Part of a small language model's weights: gated attention, an embedding shortcut.
Each number is 128 + 32 x the weight over its row's rms, rounded and kept within 0 to 255. Layers, rows and columns count from 0. Numbers have three digits each. The size before them is the row's rms in percent of the matrix's.

# up: layer 2 MLP up, 1728x640, rms 0.0535, rows 0-13, columns 0-63
# down: layer 2 MLP down (transposed), 1728x640, rms 0.0504, rows 0-12, columns 0-63
# gate: layer 2 MLP gate, 1728x640, rms 0.0516, rows 1-13, columns 0-63
up0 106:139100166141140082150143147153130162111114130135163119119078082125124141124146150106101110145099125152128156156165168093179133087170127185106083145078127151142089134121146142144100105154148113
down0 104:122116188127151171057142101094110104148088127109187167132067170081063176132136163173164110169143092108096104151167131139164123117094098136122147154128081072136100114091100050128157048142130153
gate1 106:184111139126097122083129129157118161130066096134139124062115170093149172057108149121109216137135113156139093119137112200090131105151070133130098144146134166114126146166102129192097097165142167
up1 103:164121116144122117091155144134123168158121109103169188056084116106141127132104124106136106147078096103151090084145116146100131159190133116099166130194127170107138091071122062127112167104197149
down1 108:148129145151122088136124106111153121109110166162112120092157052175143130128141164104179118145083069125129079096139120165067091089112060137059183167146169146135134147105178069104098150150072129
gate2 107:114149114097120147132112164153150095083119141149106123059136140135126075087080153096092096176116094143152133141096184132129164089120127122102128093149172139121152085138122153119120176087116118
up2 106:111188152117109128091132134111122097119127097089169173122105131090130093131185142119149167128103106159137055151120143119084103142087114147173110167173137105070120192152172130139064079112125142
down2 105:138111104144119141171142131098122129136122137173141108136177142098176152116168137108134173154127123047127196128153087163132123172201095196099084068139107065178089093150151114169096088156118109
gate3 094:158156101152100059101112122219150128140089141125114193141141146093122089129199064142173146124162081096092166118119141129123148097164119134143119155118125086101130134148127146098146173098098157
up3 092:138078113168131127198135093087124065163226128150210131094088098148132127088175073088121125177167110157139126102143131133183114110144157184182145104157090088163145124156145079085117122160105114
down3 092:167164155121112133167173127184198084080091098080139176202111087158187158154124141172129129117152127107118116115095118158189123180203028113169137168119131114214129122172077083123132138189093123
gate4 104:129099114118090139083148132160162150125109104122111123146091134067089149136129171157127136168172143163105121102146180077108171177116091141100164119149124105098161138086056158120127121122146176
up4 103:157169159093143166087139147129124095110087089109109102103158137114106155108143118086049172147143120116060125100183155174138126155139127186103111102088135112155107174152106148119115147104124096
down4 106:117117113132142109146109138114135178104151101101134122124139080113126139117122148137086117082069061138189088135136120108124135118119159132100167120168202109132137104145170080160075162091100114
gate5 105:129110099164086102125158118129119114098148154172115147098125154153115194062082131148149196148101163151162115123160055152093143110124117125180138101171136140144121118127176107205138166098123166
up5 100:098099090168131098137161117159116121078136171170123211162132078073137117147162138151153134177094077176163069161137144030116109128096108111122092185070141143151169120133123080141132162093143122
down5 104:097108145106116142089108154154106107128092130083148097085203127128072079095175076129117098098145132195108122102129125084095123149115115165129145131132125146135124151126116110144186179114132165
gate6 100:152114104149092135165129111146117158168139144125167135101131113105154086109070099120118110163147135126121133168073100102127140097122092060120106109147130150174130098173152066147192129113099116
up6 099:126075125169123117128136112100095162125142144165086119133087140136108113110163147161120119124125085105159126102159118104129148107145153091165105141179148159135144117137072165144074123125154121
down6 101:110139148121116114114146121123148136089140111148126125098127142146080097182144116133122109130142142140110091125129156158149184069169139128142118209089067199100081107146032124143115123144179194
gate7 086:153156128164081124090163176134160172086078113109098116134119103121134139109069151183078117194106171136160123114109151117136146080088101168154091072103133111149123102178104071111090092139094152
up7 092:151107107129216187165096035049071084155162159129161133149189147156125135148142146143155149098126113140124165127081123138115099165148126128121166147157136157109167171072155116154129178146150111
down7 086:102110058123177074150087098163120166116080130135171153153138129117086180112161131129137112128114113119166117124101129098085136135126160169128108091116101107126140147134103119095106119085157100
gate8 103:144107112185098102113136109141139165144135149171158127082157153140166141099145156173077108121098130148155175092093108132080160082087134197152116113146044137145204147150179159154137126123096157
up8 104:134147155117142142134129113118119109146160167123155111155096161107081129182107136118156153118172104154120118136186138093117109168165096089140172135116181109117102109091112134154130132140128132
down8 099:123133133122098102147133095143164107137130133141140134135107080159121133128073146149146176104129156181095107152071074149111146093144146132120107101169144142122142159159134129174104149125147197
gate9 103:165145079154105136165113150119133110156152151101103094070122112125150169129144086143135151174141106104147122174151174182149165115118088153098118149120182125102157119196160153140125137146095155
up9 104:094128166105152121127142119147136118146164140154131134189096063142176152135183160148166108089089143144095142037137085134124127186142181154144126151166124118141130158054120100115073058092141113
down9 100:180125117148120074141104125160155122166146111112094123132133110104143142114109111110131079110064120097170097150124121152211151122143151147116158114165086132139181143207123048145155084072110143
gate10 102:156128108122061141084131143156162098118061127150144147132142110170105114165111110103093089183125094167152156147085015152122131072166118099154136129135124131176121138145142140171090119157097140
up10 106:120114080144191122127117156106132176147131139121131080127124144181164100133137206111125146056109147117170161174131149111105116138094141100175076149132069144089132136114125077120161135131159070
down10 105:138164178103112114145187090114164147135176158148091099190182082106110101135119193163095140143106139111107179161141099122144163148116141094132112101154084103159119127140175142123103220171081137
gate11 094:210096066132133150193128146099136076099138148131072072134173143153154128115086116134141127077175150088113166148095160161118158130180096166102136145107111068079137140085115150084130075147147160
up11 096:019167125080137150116142126128120144119091095074162140085094081109159177134144211217149091183087164154118172110178115129079121169106148124140135132158197146148154126118111148133172137124124168
down11 092:199069156180076093146089150207168130195146164134113162172135125124221058100120109134139128067095134127117190115140125114089123139174182212104134135128141110116069155121117150055108136156184115
gate12 102:164099122143090136121118161114100093142114101151153153114093095129132153149168134131100096108089154103174127163144121146171140128085128084101110141115143139119099121140157106187128124176085115
up12 098:105159084146131108113117124128117115119144124137161122168114111085096116086139111170168130063130110102144135118127154184164153190088153138054103154149180103073085104074047140131176139084082098
down12 095:109119155092105135099081177160116098141092115118071097082071089154153164153180102134125118120152115170095091135141181166132110118139116116136143182079134132146058113124160087123100086182096091
gate13 097:109111088216130147120124103130111097160172161135138173140094102100108127153157081108089150054125135139116122165084105131140139170103170149163113130135075109168140137139154107191203122168097112
up13 094:157144157143099120094131146167135123110112111091094112161137132154157132181145134143122143183151174121066176152142095168116141121155103143090100138116171157135118129108166091106162111102133115